From a checkpoint of a small transformer trained on Wikipedia.
Architecture: LayerNorm before each block, biases, tied embeddings.
Training: a variant of SOAP for these matrices, 4068 steps.
Each number is 500 + 40 x the weight over its row's rms, rounded and kept within 0 to 999. Layers, rows and columns count from 0. Numbers have three digits each. The size before them is the row's rms in percent of the matrix's.

# up: layer 2 MLP up, 576x192, rms 0.183, rows 544-575, columns 0-191
# down: layer 2 MLP down (transposed), 576x192, rms 0.165, rows 544-575, columns 0-191
up544 108:508512539527492503522497541529515517531438547552435530477567473463435455516526482504495640474410462528556535479501508547488473488541514491466429538534466506518512490540533539616509503497539451602527417465488461538443536424491488474496519483509564464465541430512494482551519502472464487449476453466545477463484445481529557531476501502477521575484524421532487499435535586507449543499536487519442502551537474535519510498448512535481439496589487494489537483472445587450514514512504530511486446501470459519516476507573427475386523535540482532454467554499546538532518490517512481472
down544 100:508481490497510513458502399486547567477470587515461549525530460441530570503541452509482505468488480485502518530505529536432436552504588469500530483477523487457500501479538352515534464428503569478573527458492418581499487507546514529539481510534428524494549489514501556516538521506557451557486485506522482500524443530529526521585446462476413495538546552485567504488513465504510490498513516497520575463541577479542508541543533528432566507506458493492504469494486470613483479484577494467496552551544551476572480524484452500500513487611501549518539491482497495503519514542500454451
up545 106:587572474542443484489545542494413392480477558479539480454465533455493549474493544503416552494489547473502504540512546456486519504556415578469517513454482468526485502479476495441464473597434473475548478501581522472448475525499522453511481533563453498469525532479473546506539519508515587476466495492502528578474552464441439566527555520465520506484563504482542565444528479566521486539488469459474457512444468473449478445422420433474511504496467550471586539472447513489432507494594472491524533480502511491526464461502501530488518510562466497471491565474523448477512499474479450507
down545 106:495558540457499520509484475544517481524484498519510537452522539464484434410558445536479472486543489554574460463543535525477461434502537501484471509538468503480476500426490558506500432472502546465444518526437440448451541466488511498487477573496542496462503476582532502514497439530563505556534503423462591513485512482559572464474567498566514447504462509490472421535558570504477549503504477441513527469605522445483490534526499565460450455507506490427542430498458518512549538612507517538476484534512521482453530503516531471536443473472522472470544456432543578484534440442513515473
up546 097:487498491534510492596543529448556482509454512495533487485564455496568475534565473489547436491529500467527514447567492432530523489519486515483498576456539522484532546503542543502460516540453462511504533564445605536472531507450434558495481434483554473520540452496520556510472496463504487574549458490476464538569524558595519483444478527539470538469534477529446553519443443559491474433496553501450527475424482538425513517465447440456504481516471459490504553540448591485555595498528505503485478434473591454467493484526516526549529452509486509472491434518480425499502517528552509489
down546 101:525470514516467461524508458433444390475558489499461511497480445434484553492458518567495520475416539539498515512471482552423480530464526432494512461491500527492457470497446478502446525481467475480450566555509530489522503508405484507433542502409541483412545503531490478544554493477540501507463428482537519479589549537527482535505407445465487569527514453438492415485560466462432485493489582519505492512557480471524523522544411470456498490523487540602531499556501519525504558494519454480476489542551465499475472493529442478494509573475524489530501528478437502582503559476486522438
up547 099:522510493504507500483447428432423587541496473571521491507477494531544551444527538503514501473479496451475438484537441491578508479508551494552484433517439457475493497524554452451517524470490636488492465491496516411477489524560471565464480482504517537500514535479502503474491543507503502482465467511523485541585569504503496483452554480480515456486565483477459513519500483439448501501347437484509469540517510524463427498522514405449543475511497502542484486531436466446461509490421453592561564514553526494483509536446496508457528485519560511530566498524561519452492468521582510538
down547 096:527594453489437516514460435533581495498508495454506556461471501512509498557540551570564530491460476439521546489519466490490466540488498409493495523527517503457546435523521499511540457509504555496515446484522516465498549534490523503465497540481537428573492572493540455532464484512494470521467525456529526552569473449456543530498479503536476453456553397531546490459521524415484507509498484470534554510452465417461506420575459509502542406539466496541487530561446446473536505520511462542555506501493459537477464474433460487537511487507467481448485459523488470626509432553411525547
up548 097:499480499485468525513447540554481532481460487502480569517577493586492457533504503518557437472444549464527507463511434500524460500514452497482508482563483435487432514485458523504512594484493511519485480415503511519479446554550551554532499449463513490461540485511452474456567528523504539533508528522423521565496576536554527497525489516551484503538412452495460448468523459515458467458548476536399515484555497463523496501576494433605560530454429523533508484519570460552500530471430513541513490489554508491492553483470556523553471516494509535611543523436491456425538444447492523504
down548 100:474487495493415527506478573482520510517504401479452474386435481482585466504489559487520537472611524463440446564536535493484466511511495423494494478537403518521441469500487485463484544503526525443476542518498537459447485448485487400428530554566542527482520513527457488474519466466451434506495510479558552453479530557506529555477531533437505530561569535552462496506464548485460504499517501459523498467515470586503510520474525512491500520565522432516486406519501492593456502570505519543423469508520541543530524456510508521596520523511521504520464547564497514504484497514440469518
up549 105:495486455501470436471527424511469507452531517501475491572463511485455416529516567495463542509493442545448582501387514544520499494443458476468476526456489527485517507466455543495537507423537564453436515488483494484519537535462487554542457504509506501527524507604516457526509445490516505461525533525434494474555572458527532448512424491481569447528469514509473554458477496498490518503514473546512449493534529512409449563542450480494468492532524456608487461552506510489496434608522529565530544531472519418447443513542491490554491425468479424495446503470537576499495457536495503472
down549 096:450443487388515481461516453532499489524441454487495512551516513550494432519513490540512499461500524545589494534494550526499495416485448478502469498440487516518421483496493487528486490508498489543569530524547508578441573470480440468507496515510481478509451540441498536444436455480517519530489512540499549454521512450539432482497553521518442463483498547614476479507610492511483543490440487521529529521527512493428391481465541514546495474491517419443500499535477451513395461552462544501462505522500569501496544513459481454562492540499539550495439611433459530557514465517469527494
up550 104:505504543519560579481519518509419499531457484509591487473515468541536526570520529513562574491524591474473497554516509513583464511464494568511502544503496470508617480531474469519466467578487520537509480500449466546512511517550460452456492536495494460567519477439479505494460528425468497491522496508461498493475362513486470457506531536505419532562440516536482545504490498481556515481569455486418495409510475549525478528519467480521480440404510430526475580559519539574506477446504493436488412480441520553516501491510492460485544436524506497523454536514554473493466457489495482482
down550 102:489541450480470562468586539469470560587487444546518505526533499468476511492559586506487505504525446487507455476498438421483497517534439581410489538486474500611465525501553490504512525493485483413573502515541520458533513505560500461513445565562522516488466597452498463571530541487479461472491485544480493500547505519452474545534577516431485462509495511502531484508530467566551511540490552505489544438455482545474511440484510565455414525527515419485518574461543511526462528470460459488450454504509454513458493555454497500555499542516499504551405519459547445513519516527476479558
up551 094:386492511434520456530519492513503419467487395537448530506516511465476495477476582499474520498513477551449479525509479505472482515538505523463586566540497560523523500480490502449498440493533444512502529469463444565493510526514525549579550523530521498589502466484508541493578473528438469490498517506539509531440496482573500619555523465555442507505477478512529427494547508479508492538522470549462470500530487466461537592517513427523567516447469491534543471498537522479494540547443499533514583549566491526481456499522450465537507471424485505514494554502480386479464458498462578574
down551 102:513473547507483564446464511464505495486517468486496494484481580502531506555498491481452430530442506502501525500545466489513518552559489531500499478524539588403507488547562541411552540438481461483499500519513515541539599460548494474402453438412474491411539501513531422503470516525487442511483540523563468571473544551515419484490415486479486502547494499470510428436457448540433522486464562550510495476525454533572432469486481473498529566489573456517534474491449532546503417481545516492510489498461470475542534497508452509467493569515473463561446497427505447512522448531492496521
up552 108:526534477501469487470503503492480512532477595474536428518497399487496547477534483440443558515501537549451510473484411476505429571534514525501492529429425436482504498449412430503503483507505510461428547447465535478526542543530484505458474467582466556475536529496448570467480474489540485523531453491525457435536498470548544501472443460479504528517581517466481488537436486451515500502540577471434478504463458538501518507471484474404528422461540467470521498475489408502480501551552584450572495439460505522515439498451532549500470517535479447460445503490521589517491532539494496474
down552 102:527582507508497469526554542480512502540471521466482507441590541448539518429526541519468437506529419500505499459549538432589510477423533472573501508550441505534410532431471430488519481536502398511503404491527477524426466449470466554503529513516459459519470487485475453530495446517523513460453498497564469542487491497485509481533499504531439486517498401537559451504487475488454446530507508500453483503531521518572553452459466395488438476488524544580466540519476502520515507576496490496506486496524497514501529473544507545446427496519509459459462458485453474467492552437567535413
up553 105:559512423534524501520500491515519460510454536503494516435520505479595449503467474522527571578448543465514504515499469498504469517542523468469540553501520473570497486481506532461468443523500491436461451499517571472456491469527442482475595574488500487486527513492550446502486546543484552525485534462528498504557482423408491596509540454552537533498512493480529489532532476501554564444553553545519475461500409479518462523562509511529538441544485528492564482490547434528510499465488539496507450400496587486459530440483471437469514444491459513524535541406455556448502469532447403530
down553 111:544451531476529488524505538433507501501547516482532514560556500541421454541478450516583528568560453520508435522475422480531508601478428500540521531504475447517494455589540539489504438477480573482431512505555499451440507468467455488439525476479431534558420473448586436524542541508458518473454478434425518527505523488489435480510523458535443408526439458518522502525570510490526527481465571493510467508497498521510512525532491458478523481481535553476469501473470480454537510498527523503463494458507534496476539494467441417454583512538487497532443493421511528529512443519518500597
up554 095:431449586511502479499460492522513536485503500453517479497494556529471527526549501509531421564489416476525497550468537452535547552475517516558465428487595450467534535431478523468457474555470460477476459506544502408482500598515493450535477479456546550493509411466499545436493573492461408577454515482477565444496477434436466565509479522527545541525522579457546509523488513469475512441505513540518443478536472445486542410556468496513522499531535491506475510507530513505505528527458512480546475499514446505584535611423530519519498520486507511513510530529537508500541535518527524419
down554 099:522440574511385453504508568494511481499474481464523494544473498510450574494476581518535501550475472448475523530421546483537524509468543519539489539472557415446502522473514514520464536465473474528490512517568549484520496502533466439515512414545512466502488536474478477501524550479423439549466522418498520517493433461529438526516492484498560523481410558494482599492486474444550504457529521512530481499486473538490450497535466534487524580488505492547520558578514554472567497506462463432485477500529478548595512563422541454519534506534471533390533483524511406469524478451534518485
up555 098:522534531521507494460630564538517491519401462541450508466519525562479509514571513485418582491452537481564543539510484519531485484545549528447507500577508486528513504458508545557424464502579518523517478498507508528425451451519467503446510520501558501485593449535447513509473495434462469506545437504493455484488448552500508453507458506423532511510491481437515601427545523521460503515523536473446493520547490485512530529498418418479534491572474470455460435444496531511486525582477484482540506467555514490539489506478502447528431451444571510502525514506501508547513522556558510443
down555 098:528556503476507604547531449506515495511497504546458576470631445506495547505511505523494469459463489529419526469467554462521474499479536466504512470472513539502537399484487482492488454461478512492465478410484456429445503487516453522450475559549530457483562479503469452535500516513507568464503490485597447440523560482493449513555499513450445474545457538529510495487521522456425450438507536526465555518491480500466519476447485445513456450507496571496511451527405469500504486460484432441527393552523546501512543525522477458479555528546467506419471429505472437577488505485520478476
up556 102:503489481504538490530477571504485587495528535470419500455566552540462549515451512418494470528459480601511526501506478546499529523546546521543536468524479534545564514506587538532468528479465512520483406517529519515500487484487365513500502496456533450530505456504502467586464533438535459550518510518452475483421546503535503432484465474474471467505567457513535557447471502536480496501444501514465556483473484593560463504481527511511495507482475462519487430474506515508451555529435448472473524549503511484516540594422573454512528516470543499435442427431543516579505553512528483508
down556 113:505523494495491470550565555493542426512517444499460542448463528506546485526501508487528479540524530518424541493511554488554542439493538495569460456483496504503516534495507553499403505481454523473464515490544445483527509565548541449430426513526431446461494501526530518556510497433476534428531532457488476478419493581490534397559501538483514519515497534468591462500472481473499484453540576482449483430475534501455501508480495490498484504508438469528510404440517475490519500522561447482502528540427554495489536389541547498502425455485432503513499497424395530509505426532461503504
up557 094:480565548574532490539602467494505510514544434522542478463520434587554567519441480458454509501521487579505544529516516556522516453494476539445485512513532623518509513513497562508528567482519527530456444527479537536447514513549525516511631494494494503515535467461460486496481546473532493484560488454542514497490451555522482473462422458476504522493461471540429523553508507480492439444530488551472497518503467535482459500443390513467402557477475479497483509519461461463436548484443464540520490475473519477555493462470560512555475468470531457534424514592552504465543535495522518461
down557 090:442534526468494460509448568409483493506519503521526574502468493483422462522546519535457534502499402506499455499459510483538545536531518574525438537504494504463500501486477501448487433514484480497476530536544503531508497458485416493412480511523427586521434437493566478421507512477487489553519521501436487535511534462531529452439486546574535461445491487529472496458476457509410403469464530558495450457542509599567553494529412548572511485458506521484464482470480474509503525487510501496505489499356491530474498442514503512514502462469451503519534453404497531480451479481514532535
up558 107:503456502476495497452494573468505483474416540528450447442560545530513484536527517456526594505543443528511586479492472497554454546514556407530537543514502447432529487484507482528491517506511558462481493494456538563493507455499467529525497402446541468499485528510479571553532609470514575490556543523476503554497494530522471510434498516534471498528542473565527508475508496506482479508520568527438545519524524530484519492508415550487402560499550450464532565467371483525525482406531504517464562506501547538504496470550483517534527512530456487460480475505522587478565487545452521523
down558 103:564428533395542483411567463472531510449476524494507517480548466533519460529466498470519528487469461515534530509504440540509481457507498485507457469553426501496500519447494533428542468473540572526447520505482558575486530496501541480479449476451478506486479465480476576474486526486486552467439489533486525477519451518560467575413471544505487517508537478505498541512506580491526510496474471522596545494486593477529571496487486470559458538599523485537375520493465483496538525444506496464505509506555516541587487475540524472520494547552534476448549472551557471567538414492419471537
up559 085:529556435450503451483517464461515489481568568537514498472530542508455537501564500495516533587506575443479539518519502465569492448463529450618532508494488493551480458491549509382421526472506497496536453472566497486476449575480477521531525527496559590462488488573525516499432497523488509520559490462515515579520495570530571509491516504501513480540496476571463525558452481458533430482567477541571488489506475487486520507473544482514491467586424507442454539578528492502520533487442494552528451504544415460449539515535504485516535483469559539489476555461534465478455474519461502447
down559 091:499486460493514520538466487540448422539501572476468506497487528552438575516515465537504508464496535565587545530565482476499510457516484425531514451505515545525507499477489474498445448512496556511552417543469532519521542486468479463486489484533500488453424499486495480477458540558472491449425534517435466473516512492522546472543573516462551435511488555510437533467570536467544430510553526511566489463466437478498533469568556490561484541544519521442517532506475572461409496502471509516520520559466487446458482536507481483554499500403555412561539564536572439562463520551446530524
up560 097:451585472500538475505484436506481490548541548443558460463514529477543515543566513476565495457516605532495530500543480493471530524522424504545467554505462475528555521526560530503457522563479485499570532480457491534460434502471527459520491488524417439531598539443531537463543545497499479472554500494573509507532565500533482451478493394470482410508520539415515500568447534512479476516504450521515489491502555585471473463471500485484505475584472486490486521460566483493512544552471484466437471521536483450477485412589504460505449467461539466493500502459549457512499505481612489536
down560 098:468532393525454436487545448514451490529510457524524520442432504511463555512543531569537484498409501586512523529555448453559519497434536486531480478433450489538518538538555557577513470541536576410515494502507504475463469484521536508542500506538558513503501496547537453536600475470500530522501513518597439468495507487575535475509480444488489496470481448488409604529504492495506487503505483472462493519451506492518486462526398516532487485509478510488523409485567539520450487476464488488417516535521502533472528490595487438517445468556484564466483527495517480445551566522497496473
up561 102:448423522577512510500507526541497442512473500538467492469506527548496444514542567463382584489483517487472552539461507451509496549522524430506453522539516528484540529518461426555480493546462491505558444478424533510518502513515502557532505533437438512488603560472527522477523468478569500462524507546534446528503511553547546532501500550483460530486460526527493559565490487518546497523530496416493513494457487490518399476494495505431451514461514495515576598526481564554406458452496563509495408462468490446451472467536499470461468475468493517571480471502474457505505495488447590527
down561 104:522461476576520529462456496502450445479436494488519405528474477461508415523483547492548510493469522504416581492469430493449498537462451529456460536523480492482485523574556523503529552506507445502555523531500514548469492517512484514507467503477515519434457485513442488498530402464540534569495473497495483442528526512481570535562516496471505486523514479499473478525506425592520545476472503494510529474539497485504447479582524550534445511456474452456507405510558403513410556572473585449421470505559556556548480482491554511488476491566499499498484542419481533469537561503506524573
up562 093:541580452575438478536566536453491427479474551451486482478465489476470515539490550468545450525495501463545502496527523464478517591465531483479552575473518535547565464465476469535415610542481448465518514505483521503546498505497428548489483545490472518525422580482501586448546459510503546472492519539453521544502483483563502550476492481488482571541569464508459517489527596526504447413475415507417487438469491507485491522494482542480403485443545506435489488522494445479547438491513507514499571543477493494465441429556514532462552544492477478488467456475506486475517463470519529485
down562 102:469502494578454505480553515465513559540561491486546507528513473538538528503499547468510466513492542433534525531462507460558482478478543518505447551467488549398514456478503580512503478430436523532436523432479431520520486486511474570523394516432549587522572489514444484535515597499467517421479425457524521520428527482507477557475458582502505546481425450556506485410510503488463474496507538556491486474467544450504500526586565558443511521532457492540446448467546464524549499520507527477498528473502469457514536486491509469439430475565482516459539500516480471521480460478468431515
up563 101:431412495500445535465450479464478494473511462546480514510505510548462503490456516476503495483488472519506583488474432577541518521531474516466492539519471403546497544452447442458528529513487537451444515488496444387521527491541548518583445433347523533544524480501494460529485482519576457437411490517503470517475467541531509516583554535516489573554530514517569530453443495510518491453485515561507481454524498466504532498566493492530536526505503552467510509486536553493492471521488527458465477507528478501496483464539565466496518565428604478504469452513506452555476471459570486568
down563 093:462458534542456472487489512388445485507469450535538537499529489630421470514422464536482533502504475459497475514502512518511514520530496523453510520460528510478553506523472434484513505529499501452414520552539466479492526477532454511540519490448474519559430486492483456533454533479510509539541470520481467522523512448538447551549534488478449477482528514549464480427514538429494513503532498580495429453450482499512506526625485572473528561423462520480468492455505475522464525527447471539465592477406495583565500531449550443496583483507457528493480488499543526546507416445547485545
up564 109:508486466526495477493487549533520465496462536533512543463487458591491515474496481490526523459450442473503435558488505517459536486524505510546512453487463484526504433442492515548457466584514440501436537517448434547449485546522476562478420455516583347515554470503504526531493543507534431453442543468522526431470459499556501421475447558538520503473481509472476429519542529523571523470507511578478465559526463500525494458565520620487539464493498507483455453478479539473473519420538486537493467459459522458477488554452531531515502509427524475500481450552475496492595457491462488501
down564 101:506502482477487475506537469553468505550542502516483513459627498449488469512502535441471448493490542518583475513472452543459442492477432494504540532510470474411526530491505447502416475522543543481473483406489527434500510472500462462517522541417421643468488591543473524554535484454524509524462423522527509487475571461523477464470578446476483546547471500532493516507436451434422474522452453459501522465479523427491475565538450484461472521439469478488460469483481487457491513504464475498516514554482535447545430514461502518485539592518550496488528517489525464494531549547512513560
up565 103:528473519535511532474498530492520522578520475516489518516437444522590512498457447501568503512514474572469569498498518523542464468520458463526475512456611484451538454456482492578459506476595514488428538431434466520548460464542543479418521443514456484533490421477527442526485503483522489536576502428471535527488481425506522496586500466521479508553534473583481511541522529487457565523507592417498459534512468549485525541487484521552523505542519449496557535502480459485492581432497488567524459440432501480509475500499550510404549529523485553473512520449516564465469509488521483466
down565 101:528450568517500469455514451539507510507455469458423439531445559458519518548516520489527509449490554448525494503475570476513494529491466541421464501452506480456461436475558506519495459495472491546554399519539499468506539526494496536565540579527459482558522538468418457473452496502568516489488520485491532499549451475509525512469456523526504459426474544502484473549542488526500461488546476511568463527442472501601534467564458469482526469491505522397393497480614526477479579465494576494543539496526563463460554516518526482518503488519579491536488466460548400529513543515473453509
up566 118:475540464587511508511547549502499495508486489479468468484543536480512460505477472445496549492503474447457459523512487435466427527504524566523398547534524466488489490458523498481478588450487530515541509433612511487509536492525527539483542472506508535526483491504515524423564468476503495507438539470489459539475502502517567433574554448498588592520471488526554452454477544486499430526517530432503446524502496419510504522550518507495455496421524444566478424473452506492508411550569494508551555615588485522468489462492496488484508507531476511544482464501478448527507599520489443466
down566 102:504518519492474514476491452494455479472498550498519468560517461545534515555490470492471463547491579532468629486486466488507474543541504530596416500561552461487498528448571520465498496475524510485585540535528470581554499430466470497446510480516469518531498477504535494461487464555509461457534483547509506517502400480519525454553466471483519522556519431431542467557501426510501447486482498520473516584489507518565503492605494608519428437550475529461450513495516513478478435493492434492469429541544469517432424434516490487509430486504478501565480486509463519523518472490559576501
up567 096:410480492478490393561561410514553506475543521508509498504479496573480517515466552469475528479574503465542539457486461484467503455498520609554501532516485455507545502564501475447496533487496498518511491522462543450473445439459496468575541494455482535577454497462509457516581451536526505594508532454475521523498494452467453422512552526535444501469516476472530498522430462478450522532587462478540520515493487477488532546504522502534434504526523501527488483532526472476497496497505509539482509547651527532523530472483500487453436517494481439467450543519488404608474553525566510457
down567 105:412447458535501521512510546490472483455564539525484496521507469448440462541507476470554465500493565484481547528508475510591425447480529468528512563411500499482457466460514523460503396467495555484456470532545486466461428493467572489596461478457516497449502545478429467477493453498471509482523478460457582498477454500438440427495589489532537518506460496492550521446433492481469460573534424482530601545485447493440515484491480498496486507515524508533459518530514446543503469508536440490517522542541513469547462495525524420539479504539461497407529584496489464549472499579488461495
up568 102:438508498465455526487504497494491464497449440452457410500505479506525459535464522542522483469507513501496513458480505450504515526519489525504441541530516497479458494544520523609571477450437538582491509493506544464485574548476512496559452570458572462479518524538475531460555512475471500449558544529471529536561457540549505519552384529469474492486578448546466579485493481506518445508511506544442555525499499516575469517576456484499553512419480565551500480504538540545493554491475521530574507470447448481459500426454475468533442469405507404530526512516478562543481512501577528532
down568 102:462476455513513489475457454475485533563452486552531498508500456460514474530564428488482493520471486486541514496531457478492492518574462448404532433519541498505472537609522505429480432487470431503538506473432531458502517525504521504474485433496475472501465450502490561476550480549495516543502488483473455535517448548455500564516495515441421486539497492371459534481502458514537553457554471442494529505443470486493520521533550552487477551502529498508445416502563500485462583425492516482496513461534562476461535552535497440485518479444440413469566535521518532569444570442448485568
up569 091:498481486505512414530523497464530557518566564539505483467483432523521491479462590604509548452548464498502530484555538486530513525556503395525393475485532513481457513450526480529424427446493485524510510480536523484461512484516521507468457482507560467505584542507453537545558511447511393515473533559506460487478437528495532461585446452520472507438538475488519521482508477541490522530439435498481430483559510430484470498560559528571464485535503549515494451511545556488548511485421486457520468510489476458517488411423561543451464464514514502530544482472538479491465492550494544461
down569 096:476494532486456488374453509469616521528465499538503498502410431503427436458482475473459449517478451552456485530513464524507479514420499415536508494593550509525503482433492419452473423555518446519516469452497479432501505483523551491492449488444486499505511502551486435457492440458479505505400537513513482481455552508466475464515558495522461470520518535502445475390562534528474555455493505497461539459489492463509435525548546515482512478517518546516446475512521513561426550438434469500480530482488533515505541406512520499500464433516530490537465489479470469446532478469525437477
up570 092:540465467533461470525527526473561487494454466406553591542556468574486436539467511476492472530471407476548469430495513541482445619518563525502506466560467488524546482505502484410463452528495539487459507530486530527507550501548462555491498566486394537533460526516563544541493466516503427526538499474490514470483499489587524484543474442577477502512630509536517473473498506482535457473534487519485552468467522504468470595521542517493550557516501434494508533460502534522456446563460480556491509483471452548444435498511447527526457534513481453491467447532526451516517452483495515498
down570 094:471517493542459444506524533554486456499495556451500531519483507525485461502483491448476529552523458483491513541449540536530516530574472541488423509548509496518530528426476523532495537496489486497478523556585583463491498463506508500532494579451369452515474515590501554535512590543500510470516521471487509554495511550611500488542503530559470498545458497507512502519520557512483483475493446475457593522457472489530392582434533560503537440581563514498546508455551551535533491479531475561452538489580502520472478494517434500436500484558444477427539512527486490532559444470520477520
up571 099:529518556524523468531464512522616460492447426502562472443519541517502480544584535537489535508509540512544520569457499546511478489508539470547519477524494541440472505458474431490463503480452409523540389457422538528494536519530521457470470521484483450488521465506504507418525434507407525543523474483476527495512497540510539484492475556501513446511584493500514526487493536516489478396533534499523490517568505505490487542552508503490468474565423496410479489512604563506553470470524465458488500443560485467427481495509502449434490495428455512563597537479507478497539477571500503445
down571 095:533465542536541559465478500569472492519401464486473475529543479497511438503528500507591486567485554555526502517474512473508527420488490469508508543533521508481420518466398450545470472483484443448550528454430469495534463525522501570449510488463449482473535566542471511450470535453475513539550526526473479492494501518461479507534566562524556469544514586576515490566545475526436564466456526542606521509516552485446422453503538495478553542446527511499438396453487473544451447559517459514508538448528584504502473509490515554479500509465510486528473495469462566507512479541527516553
up572 101:522483495512505552543521527494445508525497469520498464515523457458522495503523558502475591502465453470505453475454510515466609468474454484457426462461536498514507445512470508560532496585468533541484497504556517533467531531508478517446547500424502426395440525558595495460500503518515480473560447449539475488515499477544495460448511553531404433416477490482542496491548547494498495535523485533555466485548480508573450528457529523560581470547480453522453472492538527554493492484482460512530485506487547497508443531376579538505491549483569493473525432501491463531481480494480461614
down572 098:587448470494480534491487489560566467540492506522545574510566568478525481476526507509578469538491539490580486559408500496538522504454510460492479456545547437495553481505446522499406553507454456498553476438482502466446466477505489486561511521502492458497561518493514549634540472525590465521535488480544530513488490504505494478455497409472479490528467524426524424496522515504434438468422567544446517469514477478482473528499517467612506477521521491500493513600482567501552502511517539554465511547525553518491530489499446434496563536491399453500483538493478511488498450487508474500
up573 100:475509473581532451508498542552485527573517463443485448523554573545518551483459447544418536475557518503519511509511481501479490453528555474441486475566478511524473511476515530474464491473481461461509461492425532449467497549519430459576507468455495488482597453463517524512445577484512534591516464558427502572493467518510578465520491523472493557464483412505534546521460548495574462513455498525481516545517534544490509509506451514485505465472503436433516485494500446462572497483532548563476480515477533462423559487438545441488470481498435486611485534472490459495465478467564554428
down573 097:508494430495495497541454483541524511579390467463510508542446406453510469473506508523501428549533457458483564527456537506500505449507480528550489536517479547494459486522433504505504471468444454390534524536503462436491492469469540503456434496484528491452433552410562491509470449516505569430514519501504509468461503544459489466501497495505534427402468506494431464456437466493591566529583520504529454438550522443429507477544528480421539546562516508478520486485557565487516539510523517513566548510488530467491491495552477528545469526519567511561485457491531500516527560476530520547
up574 120:492584458486397477516603496509463553473465473470433511551426513513440522520467485526466521490481569518420545572586456564561510486509462511453566489445557553505565550457490508494508475559523467527534480495570521480548480466518451425525493542472497469477509500491541487497495471483484499469470475519467451465585511576501549510426494516477571515498464508526439522489507489501525467514478496487417564494510488516478465542452477528499466474449580494559519528539564565525491499512599478539499408520442484463494436559492512572447493477563484450511541523524512437554499461515478492484
down574 128:489521452430486470506539518578508551486457595401517473496438492531495502517474521523495514493479540488502425540513475498540479509432530479447545438490463450446548507477493479536428423549469505560528464488456515506502524505520508559380535522512512499498493555532431593521506464465529481517519575502448477450501479538462540554476491544523541496512491427466566436478558498487414504553585527528471539523488527419511456541431487477500558562501452449511449550490506528469506489473482550488452456566512542509541474501505534513490423532545542445503425548438548523493481479491453504437
up575 114:512467520505554517556412500461470483508479578498507470489492536504412469485507520567518518488514542539496494617530470578472563416474474508404522523494491496540534470390481463499536503491516496537495572450521494433573568571486520476528474536502498487529438475505547546510530542472498470543482503496442427448507470458499466491532528521559396462434483497515617474549481523515474497564489518501471479485562515556390540466468460439497495472570514556539472478498559502536516443516519502443494504512550528409508502478540529462510434495450473487516469495488464525453481517529524465492
down575 100:527467536475540503425486516499469540423412488541597509474470535465486449509572511565522506445523490483531461540457532514546565481513500561479499554516511401499554467523543497502464564486519502521515502410614520477597514510541541474521482475503507566481402463459540543488552518498504472435458512536507467542429495518406516467481578471516470464526565498463455527487479546474542549497429479500503558516455511479480492540494515527536485497582427482423496551492648483480526499495493504501527483480479535496501531456502495476521535509461560509493472530476476503477494489479544593503